{
  "n_head": 5,
  "norm": "layernorm",
  "bias": "none",
  "init": "normal",
  "init_std_o": 0.00926,
  "init_std_up": 0.0586,
  "init_std_down": 0.00463,
  "beta1": 0.95,
  "lr_head": 0.00609,
  "schedule": "wsd",
  "decay_fraction": 1.0,
  "seq_len": 256,
  "dataset": "wikipedia_en"
}
Each number is 128 + 24 x the weight over its row's rms, rounded and kept within 0 to 255. Layers, rows and columns count from 0. Numbers have three digits each. The size before them is the row's rms in percent of the matrix's.

# down: layer 6 MLP down (transposed), 640x160, rms 0.0642, rows 12-54, columns 0-159
# up: layer 6 MLP up, 640x160, rms 0.0964, rows 13-54, columns 0-159
down12 083:113108131134131148125170101098116120100146134126141140156137096123115086135119079119127172136148139128109125158169185129119107090156118140105114137155144099141140150144141145078169153082121141092125172147130116170151092128114075106130146182065119108143155141144161126121188144116118130089123100151139119129073114168126097135156142100129128145161173101150152122103085139125117148100135113113126165106125104123141139111108133139105116098118072143149142108152137137126115105129124125
up13 110:173083157137129134137109136160145112071104154146145113134084130152182150107142083113132132135129141117153092127118127098157122114140124131160128106135155159120097123163121157119079143094156129120162113091124120136172100109119134148133125183111118174105119141140150147161128103124129158109094105209117162112131129153112098120113112111132117161077149135092117095101108105095106134135160128138145109146110188127126136135145146129137101149119118153157089129101147144149097139133099097
down13 093:145130102150110154104108161187143115097152106130130092122092148143112125163097140123124129137124110148110107126121184083137126131134150139126101129161175149128133108106133143140125124100130114069108095156154165143136039145139115116107122111153104131127130134143105160116138136121189115122090112121182140187090160134121137108112117120180091117121133136073122169107111129136134116155117131143143144122134117103104147131115103101139108152120114148128113123098178124126128130152192139
up14 102:143105130104141143139118152143145099094131142127151086150096115141146158135130099114133131089104143114146106121151169097183107140113108128131148126153164152135111117156098171097073132131162115114145101077167094138158135159133095160119128157136150115099096141152146131116127123159164172108087078136144178095106119150093122150107119110104135117124157153131115101079084155115112156100113127113135118152133150136111153110072112129164105131099111159109096159114137156154106146113130138
down14 062:130149161117073187114079119086163130092117162166118116111136110116136122127129101125130155133102131112159109090124166090104110154136141116138127110172122148123125109139131129102114173169120114151129107153142158133111123126145119119132146130143139121113150112147116163110140122111190174140111093169113124114096110143138152116104119119176103072091134096129122182099144139125153124133103083100156143125158120092153150090164129161105126123127115117184140089116154116142161119098124138
up15 110:139114094141090125150127119100098082140094114145141117128173098152132108137092114125118127114145174103105151137148153109125122183097153092161169091154146133154117147146116140135162118116117078133099097140126082147147091107156131111115190133131150147138111151171182148148158107123119088115127103121122120182139142115131137148066118121068098099157134110162117131144134121104158100140119094098154139137156143099121127123169127118133125119128162122127128135122128104161097132161145149
down15 114:070141100081150137122199128121124173132134113097106133129140154107093155106114123126133134101111127139126130104172094150142128101120082100127147174135139146098152090151158120144164107149131098098141180129122101131118132147095140117158115133081131143139157130098146100132154096133144113146115154172112157095113125133084149089137144158119130123147132100124129169118134143129119144119144113101192089087083160127165090131124143131135126160141126135133169099132123117150092153122136166
up16 117:185137156125165158131138112128127153129123152099167107100129165126115130126144126157108177116150128117155085142129149136130122142159093102129131137131134129120113140128133183087131154093096135128163080097125099120136126159146113163084117133091099128096089133138118154152134130108191149142091090186149122098119149121116108170120142099111088160102125135127120127113099124105123139124093136125130114120156103113082141153067115092137138132118134135164110119141182156135159117165090131
down16 116:129140133160110135120135134126101137123131133135114158134106128128141138087100095117148118132138162168153112122112101101099127149123163123126117123137113154129076132144130165086071119121130146177103122131067142156122124109134144112183081129165133137078134125083144127147106089135124120138146145152126099124149118143168187102117159167152140158137131116146133102090153139140139110080130138081174132122143121108114079081124141152099160131142086135129154104147148126090153125073119153
up17 083:143121160102141150094129138138155125140146164100138109116145130197163131141087095136149121118115145115151133114137178076129111134145158160128127103195169127134094095123091146109112136138140119100156131137149095124166101108138093202124101143104120152068128135137149092143117125129146130119075104139147171140133131134136110153107119117160112108108126142107107118134100121138121140136107138103120097125131131115129161153062122161129129110098082123146088119139159135152077153133138121
down17 113:120143096127168117158159162127133114114125150116132142154142127096133120133140135155155192124130147138137110117164066119112128131138124163171128128041099095126138126135121079130148120143090137138089114184132098134116195157150127149133100098100119099151137120161127115154098125163121142151119139092072119102099121113141171120152126150131155113127151139099105130108127131092135129089137130167149131126166149129102162110138117099149106130121099165104164149102155110158110140118126116
up18 107:110095145134121097141113152123115112092128127158146105142106102146111117075196095077135105127121145114106138101178125132140118109091154103118130154138130132136116121077155166095127087112126114108079154154118131119109165126190131120100125131124156106120132125127149105109128158182144132133103132135138115084137072153127079133175147107136141109138146192113115127138152121137122134116124138138157107158156119163075135099103153166122126136127121140156155175137168133135100138134112144
down18 119:120123076125165130133095113106136161103150113088095151115127084155123122103100133119100126147127091118106129146150151129141124103127146094130147141159119120142185161093143143150125122096099141126094133090119111097139133180164146122121174144126119150096132122130119088125107111144148118093112085120149139090113111171141119119102183151142133106119145123127137096102135108133144159130139146110153149162136088161139100154119127124143141128161119136138178194162108131146078097123084073
up19 109:145110147134175117141102120144117088126087148133116110148139125139141134140146123084199093101118144095140134157105117100127128160103148146126150162154144138150095121150124168154108081138135142115109095135118097130129146126164147121111125136099135120133107149139148144136180150167134132118079104157132156146108138147123120100123092144132128122098102125124062065144092127113138175091132118127114099186104129116123152122155131165142108157144140184079137123093124117143140141128072127
down19 072:130135115130094138122150121110142109105120148138161088149125129126151141097155128131126102109118146165114118104113142101141141174142069151103119153176166120174133103147165148125132140113154165150100109130109086169154092160153081153120138101091114090141116158153167142146150104086115127108085118128141146114159119158125079143116105133141108083143127084125095110136081150139116115158168185132122147110116129146173099104117144161147126100129133158105122123088136133140099152118114118
up20 098:136112120131141126112115128133108090098119083129103097149105114139158127137084140107145098138091165096131112112106119107127121097146136142146146103143138165125139106140113157146126137085109124153141173156128149101132125132173140157119147147149101161109156126161168169141144142132159142126121108150137110085043093175098125118140125138139148139123117157076089124127107167140104146141146117144106096117117155110126170137128168123126135094151138118069128136079151167091113180131102127
down20 096:141151118134125150129100139192132132148136090113168141110132139104084179105149129153105125116126116130107143112091155133097121126143096139139128141149118098147156121139157118094124166140150154114135112106118112146167117158108126122197084108143125136110083137145139144144139138114112101173113192058125117178100140094144148153095120125152154115121102116133131109150071120091151124107119136100124124125135122071097126107110154113155165110146112113134120154149137104109162075118127135
up21 112:151104148106082142113088144102164134122152133139185107147104127155178198117132106140107136114085144117132106078151139130139128172130055152161146143146147164153111116106130130112137109137158094091145100079132153137124128107140102141157095138110118146119141107118123161119098103171131142062118133147106128113130136124107095136104125127136152079096165152151132143127117121104098106147102137100131128140086144115110139122098128161116134115124140121074095127156137109136083128130124128
down21 143:135093101133153130134171118190128115136119152129121145154109079140133099107147133140117101108124138114098111144095132150114150127102124160146079133147104130115127101156149143149140165139128132123094117119177064147137114091099120125088119088068105102142126109173143106160136139095120131122117162086136173151100141140126157129110140165123144127155131112097142158151139116166182171117145162133102152160132098136106159127157102112138164147103076129086149113130136104108150134117122132
up22 102:129094141075136144122101136146162127108123097172123115114137138122116149117171138162120135105109112094125111129166156131120129119126109142116153176126128194116106116139104116139068132137129087130147116126137128136116141130105124111104104131178180142119118101113142121113103131129160129131152147154122121119138097110131063187077118127155098112105151149179165134082132181122120114116140114133158105124141150164097106140120161180140115153093146135094139147138165137143150156156127175
down22 098:088132142133090184129128134086153117150161100090086120117158120112107132158108124102148153128129119101174122103138151110151111164152111118129150121149152117122158136142134111107112109134130115092139163106125107093102136105096139101143091126167093124152153142105090136093103109163166158159122104144123173117092142114126086146127137149142120140112097175094151120144108147115121119138131093149114138067115199138160160134144123155131141155128129150134118131107137099145125131091156194
up23 090:158116159122121155099098138120155159095160151112115086157141135180168164129100107154116128130104169087119116145133142085127149186136125121123152095202165116186108125108115139108116101116170129102152118140168113141117102124147102140179140178160124139082107126135145096122136105124154121133126070138122155128116081154129096173119126106131100144128146134122152117103097129135133099128104132120155106146086144115120146132124122107142092148114112152149094125107160147112126153135130137
down23 112:111157117154145125179140131144137130143209107109157162105145139117103122146135097182120185105107136120103102110109108138117164152090135069162117134091100128150160152116097155111109102107114086105131102133141110148068162143149144106132111096133170101128107089114125123115165140155155141145146111119101103136150116114159107131111132157108131112107146120137119132117116127136148122137154093150115114116148112095096123147141154092167168163110087136165132114109104127121151083134144152
up24 097:157107125125145163104087115161136090134109101176124106154096120121151137154137129098130127145100109089130093145119140121167126117104124141123130112148147146118120113124113167110067105121137131126179115112150089109120119157126129128163167150144177141118098139141146150102125080155152120119118125163124121100119138134152114166081117169111144155133112141147123107099090158069150106123156112118166117191179137118137159141119132170156074139103145153128110162107165134150118152117095129
down24 097:149139132120145143113156120110136130124125094135136092124138130142162118080106081113094128119128126092117080150137159131131120127155126145138118127170151121130138091125150155109157128077148104120130139129152141138114103090144110130079127138146166155102121141137142154128177094150147151101108065123134111192101155135153116157182092123126140160122166115123148153130096133095101127144163087102145134137099093116151154108131110100079098130108086127094096142145156184130108158129155113
up25 097:189076124125091143083098143111163126104138149147140079130132139153162138136137114140146130133116136099115133116132166082153074178120123118142146096186151154159109089112121146094130121115182079101166106137118095143158134125114117152131131133122147131109104136144160168126124109139153137110115088174132152137127113151121105153117098123157126129125145139098166104123054121114160114117105129093129111123107171086119137122116123114159102129132111158174103124135135137132105112131124159
down25 082:128163139099110126167122111113128148114131136098123159092122141106116101151147131135124218128174136127088150156147081133123133157080132125182103168137115158124109131107134136119125116140129139079133138146124138140102151134115116072123125110139161099105110123156145157126115143134152127111114103137117122118165115139168079083106152088141103123158158113134117120129119119101129113118105116149100141150134166104140107113164122156148161096077163099192131134090078133151126122123097126
up26 097:122109132095112128123101167128158090102129116157172123158145134120173156125171096115130170121099143114110096119108128131141126142110104165153142096132128164110140128147105177123121128157167097100131091097140073145154136160170115157115108153100128115089116109154125103146153114157165164128065111143105129115109131145145119111127126143123139140133145155104118106071091131072155143082117103145128119157122120129148153085106121166149126144117100151171116125099140137166092118117099123
down26 087:119128137112123078174115164130146123123147140152147125162110122107118105096153118142140132117135114157124078118134142164078193124119157132138173101028068122117118143150141187117140101128142139152105110137125133145148205163139142132092145146107141151156141099139143128154140118164127138142121113121056149107141098122116140116118153145102155133114133103137116134113136133143097091122123104132133098109124127118127147115108157100131122121128160140111152153094101122138111151117089149
up27 094:140090140104128132112082136122151111104142131165149107167141119149147153107121096086140128101111156078115102128146165078162112174119123127138157128182169166149071069142085160125094093111122095120136133113147116156142118124143098165155136141122110148083083124153124158123135112110171130097103069168116132089131135164115113144091131136117132108127147141109112120124098141128109146118115114093191130136118156118107130117117126154125118127108105148118094119110148118133106154144126138
down27 060:131105110121130096167156084126147080130126146121143146137084128090119139096141101126153135123151129097152088135117141154099114147104130131154110114163112128141130144084135132135091134121114124133126126132127150180118141134169138155137122093100101131118113131105144112182152160154105134121071123144159097121145107133168112195102120140114139125152171188113096140141129099137137095141136120073121106089116126113116113073101087108138168150134175125143110161130126169151146083147110138
up28 091:162106148098118123116055130131157110103132112124141084134118147158150143122111116115125136114079130091130123127129155090155132169131096154157143090184180175162111106149075133124113102138141097111154124117150130154151131126154112132153135139096124160095107140172155147128121108150148152121085126206126164131076121141116118136127111131130120113116146143125120113129095107092126136140128114065138121143116169125115159106105139127133096139090099145147091129121152144155118135122112172
down28 085:117120119059167137152086136120143104104148108097146170147106085148114132189141156152166143083150168139116098133118113144166146168074121185164109106104109138137138098148122156165133120116112109111119085096144090164133115111102114143152134134103124098122069101156123113138122128150132153139109100131101143126098093132162151093132151112116107085135138124118134139166141125120128148135135126169154154142125084122101108113119144141150151146130130155130127141076114128154130102095145133
up29 119:166089157124098125149138146124131120120147142127134135129166105127158117122148102161173126130134143123154125113145148109124136158146100147124153084133143115176108144138141132115108114157137103148114082095088122158156085115150118109116156133142133146133123107121123126155135121132123129050139149121096132147124125106126090158101087118120073074099154130139139134158116113117105140153075095121110112090085177144073112144159157104126153144143141125105094138160135105155063108134161154
down29 125:177127150119105124135110143141084150130146145083141087165132113158073120138148125155152104145124122136107156113088101099105169156122094135118146119137127118124108109182190113129167119116124156120139148120151097112102112121122152138136107159134153119179135137076104096144083114146177120115108105125115107123109144116160108114168156132100122107154124161136136128139126115096139158126096161129137083097144114103140127111173136099153114120129170137197109113134146095125111080148136124
up30 104:141113127089118118112112167109168080099154152131137115111125116131127145123132074094165137134114128132142093101132151133178139131146098136154133125146154149154132147201122179104068156104146108077115151114135109170143144127119132146108137151098151145137166107142130147172130109150144156093104122130096149143087151117136081143096088125116134149102139147131108117108105162096110132162124089110130137159093134100150124086140139126176120135144098115120104176128137132153087137114141120
down30 110:075125143121126103093089151112153125101148168153120172164087115123125132104097159126134141126102149106131144112126143135115163127142126094110105123128102142139163121108079144145151107138123112128111076126121107153120134152096134137135164126136106088188103113148106086115121128108177180149143120143153129112084142099152138103116081126093095111142105133088107132130180135129145167132131141130125129102122119124102178181147143102188143113165113169107121149166138112137144150124114129
up31 103:151104143125127126112097160131128107095142123132176094143136126143159133093144107138142125090070204099118141089148172106163124139133151125118167107146147144161093114123135148074119126127141093116128123115117132118133134121148096146145104153095145096098090188124175128110136101158161159131116073146140128106137098169126114132128111112112143098100126169158106123118098135102117132097118136101175133163119184123132135120120137130132093103152131132100094150127161117166134147140110156
down31 077:056116121118161155170099132127102151112128126095094168128126146135104090121110144145140124130095104138083137113160125148147151150125085123169089118130105129171129144139105149110146115149122157142122119122115114102123147172161131105119106147099111153136105111159124108120124099147126133081135116087136135099140110118127124086062127151115115087094166127128148158144127129106139139126151137094157134217108121146158077139127170136142165108171142153124158134118100146127125128095134124
up32 086:154106155125120141130076119096160110125123167104164121144148143180157129133117113133110139115122114084148129106152132113129127166124160105150138121185149126171101114142124133106130116132128148139127095151144121132158094085162096146124101133123107128075084142178169129133106138137170158102103097171144175120109120109100116132129127074152124153114119124103143120098127127101117116101104133084161117128134155114138197124083102110169126128076136146162096130106144135123127130148147156
down32 101:147089135156135168158113160126115086116135109117205117133113128133143127134126127138129188131124122090127094110162125143146133147101120140172109138066105153127151085157103158118119138128118127153117087160139110105135144135170135169126101093119156082143094111155143156131149138152143144123103113121077142119138088115141133115116135136097120116072163115120096159125129130121174160076149129117156121126147142120123120129097125119164123093134092176112172138105147115159108135141145165
up33 091:145104123054117141100096139101149119075147156153146083148137121200137130126161126145141141097117136115111095123127194070138120149124124126138118114167166146127110082151109124103110129137167122112153114126149127136146121133131085150143134160114113173110135137135149155097117134128163115100120104178142134102151111144112079158088158109163124126140124136135127102132080145109126105106121144123150130095128179160120176140094113165142157134112122121134109149146159129158130127126126167
down33 096:156128130104116154156123111114133120125155166138155133113140109123165126153154124119121153155107108120132120145126120129145117158124133160140134166098110112157139137155132102120102117149181146108151082121159113119114151150154126147069116088128141121126131084097139144110117113192116129102095123127122121101091113115168148151114118154102123099106112118132161152107084142108168175097116093141111091123136164133173116104131115086164154139138172116103156105125129096170160060135176153
up34 088:135119111117087150125139106098156096137105136156096127159126111132149157118074156136114093117082131122150123134124110104128116191120146140124123094118145154213144144125137116155123148127120098088138094155130107155115128129134134094165121111172116133136093151120171101117139100128132123118146113126110140104144118134148110092085117191111139137121138162137120094116113163107164157137174115121134144151167129085133114116166126183119120161137165138110111086131102120127135128059117118
down34 101:109175115095115089115112108107168144105124150108108113095134165158122131106155109131104144108197114096100130135146134169144168126127129127152089139160140131078126120154088123128168129134107147181107121120150156112136153083102121139120134156157141136111137122091129100101124140064110130125161093107153105186123115153148149093159142077115117109133146067146154141094102108128097154140105152115132164137146097109138095135120139095109133134124133106132139174110125135122151151125117142
up35 114:140126116127102086140128167124139153109142127133157121145175153128100126090155134148114132113127161108135089116146144119139138140130112082139179085139132121165114119095067146117125103114106114149115110134114138122155124143159136125111164140083082136112087139133146129149126121147131130153121070161136135144096070142154135110100110140136106074138153132161107154129099103112130147113172111117118130097085166095089112117096161133145148103154127117151091119098162185097129124154134173
down35 113:156156099138125113138123169162143124124132136117144091157150110155130113123106149133129131128128145106105135128111100104124132106126129120144123126159161125178109132103152147096160106112130083129157168105137193165151110135141131140146121135098130138139091140157114133146110095159105103133180078121136082164110136150143108113116110110146131103117127103137108155131081157076105148109152105122137145112107138140057084125119124117125140072108131170153134147099128192118165163087102111
up36 096:161102160147122100162087140133149109099139137101145114131109083125157132134084138128190127076103124142148082128116144089143113126112131126156191079142126147146128111152116169160148098122119140159148103122170111101121145134138135135106156184136131082122133118150108151177127112130134160127082118126110132112144128131122152098088105129120122140069148137098118121156062124115120109067132147126136105136085135129096124115131130120123093100108149157096118123105094135155136135116149130
down36 077:125099118108142117081133135169124121168162103122108081133122165105094146181111138165135138099165132099106120163147151086165140115127114188111148142141158120099116117108166113125122102088167131168093114180126118116092120121138135104131186153134107150134128151138130138170167144124135092130099111114097164139153120133125079144118114155103099130133141135146082142115143139138134092148108103185119159096137139111101169113133103101147144113140175111141138116112132105140124122142103139
up37 112:135094094137141132150123166084117125144090128092139109110157121136109107106125148144168145120138148105151135115109095091146121173140166129105169106130169124117110138119136116155091139121165122158135105125141141106126117126162117162093164154099118060135121137120130133176135130138119162127128119141127154162122133109106128125133165098120094126095131125118119098114119108148117187046151140103144104097125135134101151129130080114113108114083153166172126159088127123103153126162078142
down37 131:135137102086130114111090115116107149132128159140111135154112112107149136095079140116128075099150150167072145086130168129139141144125115108130133135132123117108098195107143147141162153134161140106160085127123157178136136148136097125160146140094116125131106112141132154109141107108145132139111132110132134088130157142116075111161153150138166116149106119156149144153179190144144165115136090111105139131125145143115127108105162113110144129118144100165113129093130126091121072070122133
up38 083:145146185125108151089111147135144152115129141116155111131126123176132136130124082096126135166100155080137112121158162084154142144132162129123133098194191130153074122104137132098142118149112128095131129144156120114121112106150133130165143200135138124111118168142151142143152105150150124126142081138143129125144102148078102164121102062140109129123153133112119119120099120116105122106125107086139109158116128093127155098121120146162132160106119130129118159118158119121117168118079146
down38 086:111154107158168119147152163121121133123133103143120152100112150082137141176137129148118190125078131080123103138086094149131152123120114136149110171078127152100165104124089095120118120166111086136109117173137108146119170107149141104145159084126154107135118106091155141151138166119118131167150114075080119113132108084127145145111139139175137157080129112137149103133125136139147132144169119149114152143164129116084132145106152106115129154132091154132157113121125130142152111124122110
up39 108:162117149095149155116087138101160115090119127102168110156151123147135159138142055093129136094099164090128128116147166097163121134108141133125127155154155145139109106140128166080128117116112088091143146096128078124160152094145114152136126139107167143114106097146131147104147120172149161075088096139140149131149118135095089148128153116099134145108148148144132109109090125101105126110135130108181140159133130158133159127111111149146086145126092171115144135113135164112109149106126134
down39 084:094084129103107151121135084188161118128118108120144119122089096104073107169117142101109124134141072117135112119165140119104120133130117143132113123134135154100103153132101127147143107105136144111130101114126125135127115114120127095100128095112057170135160132095167107125101126139183097142116129137168118103090165075155112128111112140172136122153172143120117115130154160143155113116141130069154157144159118125088147148144161135143143112143141160138170129157128124113171110136107156
up40 099:146101106087100147102103155128175096123129115128179088132129135146147127082122126111149175109108142090132106104132145099156132166151120162134179129151156142149091094114099125097122104114176097117156123098138125138163098161141110103156155164122142131099149156128126131158132107165161171123096104150097152123104148100106108179109127131122126122135140156126131108095099109114103143090157152076146135121105158139133127074113104135132107120143129151087086155145121130109097158127133123
down40 065:121142123101099122106109117081072136133179140127160170153107082111138173117121135169132107146167143096092122099138150102095115152162102142116174133195162117150127148135120158140112112155171095135104115121130117137120115154105133127103113156125142150133167112124144124139119149170093127120124125102107134146104161131116115183123124109152072110094144103123104143137124099152133156120145122096160069122096122124150163127124144133139086121162085097103143135140109124131103163133145153
up41 118:136108111143142169131120128120105106125110119166117118116140110148122119167156070093130124149124137119149102109126162133130115121141159100137131123147148101122129129137094121072067138088151104140153141105115129145135128083163111160136198134137122166106154132137140161186148146143176171140067112127119078121164156141086132182133130142098125133148142102132144134120139135110121122171156094109128162124167099107112156132127140092115111110123074123127153094088154131116121140113123135
down41 129:130140136134133158132167136192116164146099141081129137107107107116137134124105177146110141127114130119088101089129136113080114162088121089127158141136114110102117111085138079085139142184115163164107115100111171137122131113116132137166120140093129134126164124164124127114094129127131140082119161107142128117125116123160125102124103110098099124142154085133125174157131129136110145121146174137129175083146139145159106144136182143125137079140135136105157117176123134114123184121135120
up42 092:149108151108163116114111133142157110113160111179181084173120125146147160129122033093105129112123138105104091109136165125149120154117123151149114126149153145156080130124123164064122127108149127104136103115133100136154132165160098182122143138078111133081115128125129133127156101134151116112057105145119134065111123155125127130137139108140136116139157149126127125112122150094140154109130125094142142151159120135106120097089132107125123132095082098140134134125136144138144131115131127
down42 082:119130163129095076136169115134117129150099131137139154120147111098101112117155090092108118144132113108138122134134125163141117105150121114101071158128110117173143122121151116105126140089128115150122141101113106156104157132138145135107142074158117085153115136150137133149150131101101133107110145119161067108088139119163123116191156165136084127155139177103118096132154166120135150158131102120100107134135143135063103119138143181148152134159127134149160112112143120089174143131166141
up43 081:147096161114110153126113123151130123099165155091129105172138129195145134125098091081143125136113123120133133124102153102121148155121107140144087103191188151142108089150124154135119139140141088093156124131148129143162092138143102172119127130093135138099131148128152123139120140127161129109074128157135187131174153146102127121110119108158087096108110141109126121144118151092133131119140142088126129120136110156131139096111136153135101079123099123124104140164156137188098158144153113
down43 088:113156078106144104173134166131106136113167110109152125154094116117114138152133136105140197106119128181121086082141083123118191122123101109177117117037103123110157143166097134141128114122140153096112139163158126148143175152123122140147144134117103109145096109139111092131149140128130149158145137130075132092135098115146132131104144119113155111103171139126099134123126134099154107097156132149153139134149148136130099113153141124135125110118096158126164154148140142157128138115103129
up44 101:154110160126129160110083153148164100083143129140129076142131106145167153097150083121122134100096162085120120096150160103170129120147133142153143119151152160147109113133097127095062125148103120113138096104155122170160127097159099159152104136114117156098100134129158101134136090147139148135098109139144148093114138157095130136120149108094156139139145139137102129112113155095127145107134149114159140121137167160097148113098114133131103141086107117094106123095154130082113172153127158
down44 075:097127136145133124123129141147124169172143134141123154084101109145127139134167096126149150142115145114113099151117124178099159112120100097120153122167101145121116145120082105086099154130157125125087128099123134106110128109159107130133140156136116137113151137146082117122172091143133102098108132129119104120078143159130137141163126171099072102131140151092130157149200131097164144117145104094123112142135125120115130141104144170136101167165112169128113102090146092155187136138134150
up45 091:145082145123105131110107149125128087108136161151149074099091133194147136103126095118138125115130160084113144101124159081148123123141159101129122116175181145131108105150099141112100138150116110113116123139178132124153114105121119129147127142141148116113120166152177152121126075131149159138101084103139145122118126152097145177131147110146129114105099124129116138098124163117114119121127120097184121125161171117125212144095134136130120104112117118129106136101160139089103157116114114
down45 092:112125161137159128147128179114140153141084131116158182137117107128133113125119124137093165157139094144164116117145087143152128114121125121178131128118100115132142146104085128136131143140101128116123106144189176110144157083130091118144111104096143157148105108138062151134113119129105166134127139125109177119102118079137101096167155113127141128104142143111142158132141084095096158130144124126152128170086096141166140117126135146166109100106129107110164156075122156117099139095132138
up46 099:163083147114143140120099150125187077106118139122160094156118132160154138107117103127129135099101153100147126129155148078144116145130115171143164131152162151143098100145096148097078136106166140112152098075159125141144095150146108169145168150101123139112099122166137146150113102179149167115133096131131165118125144149124115143132112096149099129095157162136132076095070141125116124088123129117142125133141141136111128101125102148156100128118124170131102152105142150126098145125127139
down46 060:171124127117154093120115127139163124123139125117125128097115118170149127137122103146142124134098165157119118119109130105109159167149152115097166124215149132138136123164091152138145138148153137152135102131134153100103113147126116062101144151111137108149170110111100091165115129115116139101145100165143122076122144110092146122134126112121165096160187127095112108072116138093119144085124158107112131137176102104110111152139154086137087095135114147108108104110123141132155128132140101
up47 088:145113146126137139116070150135138128102116125152144109153126130140160138092113087131111152129107154091102123141144166097158100175132115141134139142174171153167104081144099146076084143146172119114152118071129129127154114134133105160140114144114127112096096120152154161124146101185140153085099094142116138113153121116129085156154148140129130098115131149124129113112100158107103132126178164108168156169109126135108166118118087152111111132104136165113093136123148158129123141146131152
down47 081:128095097106169129145129130126088136140154181151138135178108134112110097156131130130136119138122144111076103128134137142124168129101086132158128111121129102116112133139087176115141112085093081146124112127129138180107113099117136133167093118103118124123115118123139145125154098144144144089169136136105137146139131144175104126146108164131085110156182117127109157071107145158143151111160162088140178102097122145133148080133127146164106110138098117122142135125115109155111109176112168
up48 107:171119140106118167122084145140163119132116144165132098114127113146167147090147080126120134131112144094148135140142149105129167172143152112140109118160131123143114128119093163073058119097109108123145085118175105137172131149128115154125129147120097132102095141142139151104119062171156168117058089130123129129124117116120146150117096143123143129125110113122104148089114119110134129131134109088165136157119143102127161109101151138155117156107085162108133096096140117135131152126093127
down48 106:106130119121157107114128061112113128107156131122115153095152091120142102176113112079156130136119148139178134095132182118125145082156096150148162112140114134160155082161117118161168138096122144177156117113089128146114138134139129118157158144128128125117123112134141106150126100078160133124104109109142116099128145142171127099092133122117147130154098112133121108083179146093156122113148120111184106162155119137145109139113127168140153123131104087150131122167138106132148071124133142
up49 108:159095138114141111129093146145127103131132159150135125160126114138153106155123045137147133117104144077089130137114160109151114196114123148149147153143132130201125106140099139133130126149153109088127085109134143166142131153172114145118141112108140109075100126147148116128159128127153156097140112182112177119108119169141122149109082122117103103101130161145120152108111144092149154109145090081107112131106134112083135089105131118150092145134128153118120135121129130167127131110115118
down49 090:108099114108145122138142128154139136092102149112159124144142120097112114151143064151115117165097148119136125112114151218124148169093122107126110155100108086133143180133113137098132119143105115154088044132173124143139093124130166129111121119129135090086107144135114099111100124139166164117156111143124110159110129146141098146118088109129117071174150150133146164137140132120117136128175129077084145111122134127124137135135164140127153127126119111119149123146113143132129168142130137
up50 111:171116104131141159124161125123144164117157131118152120159163136143170144114139106125138149115105126108144130146138118117140120155122118105131133048134120112134132119111104113080147112123190122123148083141099090134121131127154078162145153141156151143075132127160119181146140131133149134103124066135131122173116126120152133148137085126132107093125108093116159130128094143108145116082111128122097139119118134098119214135100130132133132132118150125139127106112106102174106116096072161
down50 103:144125088157125113110141116136144099123092127118128083142122127124153174127081118128109109145112130173148124138094091144127097148116103152134080127155151169115156161129147101111143132123115138109125177174130142097141145133118134119124099128127154147106157143156127167141131143140089098112129128115124139130111154134103183123147161095156132137143148159138092102161154067122128155139130177078100151156089101143138105088105090127140074116107122150166136133087137084146105158161127123
up51 085:141105166089124146137100133141153124144104156123122104165130082153161151106139090115135113114109144100116130120145126098107131174132112116177108138184167174158113119121125164114111120145167130160142153104127155136126130115129108135148104130114131116106137103157122184122150120179139128072086082150110142113126091135134117136141103113097147101143131155115144095115105097102147140094127153096135131149070138192087160106110110164138145140129093165106092106132116106143101110136135134
down51 098:114106127093127129149110139130125149147142114129185142155150123128129110122153087148084173133082166075112081089132177163101172140138132137150122133126135138132078089166106160088144096146128128168101115118111082153104149096123115143116116115072115146121135085148130141125144102152141124120101139096095129113130129127158144134113124148118140078094182137136101129118110126148130113115157146126137135104101124122144147122154164113126141113144071152137151167171102112134118117155165155
up52 092:144117115092137131124090118131130112117117123155127095130129129170136131144131127065164117116146133113154120127126133061108132150134116131123126133184204147137080125134120131108133129107139078134134103096126135146167119130153121135121128131082107148112106148116140140117125111154157135111099125139132141122146103107117106174098102126112089136099088135106085105140110130124100100148093147093173107115108190144143129100149134112148136149134089149094047110089130138138116169168148149
down52 090:145123128120141145146055142150163078143133085175138152126100120108111149131110139121129110092130129153148088117134101105156139129103140147146105166096158114093142111104145161131093135145113091117124084095181115132119151161154141130117129131122112080195148109138122152112145124167076111136097132103128100105124101113118156134155138145108143140128140118177146127114137128116134167144118130136100105118126125185152088125121137134114181130153082131121142113143098146117172147108179113
up53 105:119127124170173103138109134154129102082128148133123137167158143148120111120117115121169153035089141084092123138118175105123092141066161136145141105143134156163127096141110130148149108089133111141111132118112089106125137159129132120130150138146143071086128118138140084111158144143148095125135086127118141113131138144152117109099130163093111103116154156120083132154106094130157129098168165147144111141143140121109114123135131144122096148125129145116114143106118188157153128111141163
down53 091:124149124144128135116128111108157141092075147155126117155102129111126149128148097117136098123105124101153138089098152093178109117145122142116128139170110124114116130165138134168146113084135143127062194148085128140161137114108106128126156130136127124164107113131086110106140128153121106143128094156124105118152130112114121120136145149134146135083087138091117134109143128116149182106117136138124140149101208097126166139160107198105144158122140132136144148147121093102178133092149130
up54 098:169119166106130131075109121128145136140151157103141100157134132172153159141125119119133179129116139108107105123132150090165136183140114132125121128168148144157103097111123140111118120127160129133165092100127104135123103122161089135155123142110141125073143142124147124146116106109158125098096119181123199107132118135149123139129098107143118088129129126128143081124086145090120120082084132073140116119091156117156164101091088123135128125127129127161091154141169144171115144145118148
down54 102:150121136112118138176152135153108104148181135132170171142113107100125124136160161101144173118131129162130069165110112170141177153133107119153108134083071131169191153109134108153128127125137136137147071113101124106086168122165136168093107077105163110083109083126109143099143118162115133114111124104099108138131103114181135106109112135095134119105111147153103151137103138131127140104140111119123103139125149113142109107139098156131130114137156145139144134129114119146143105126114141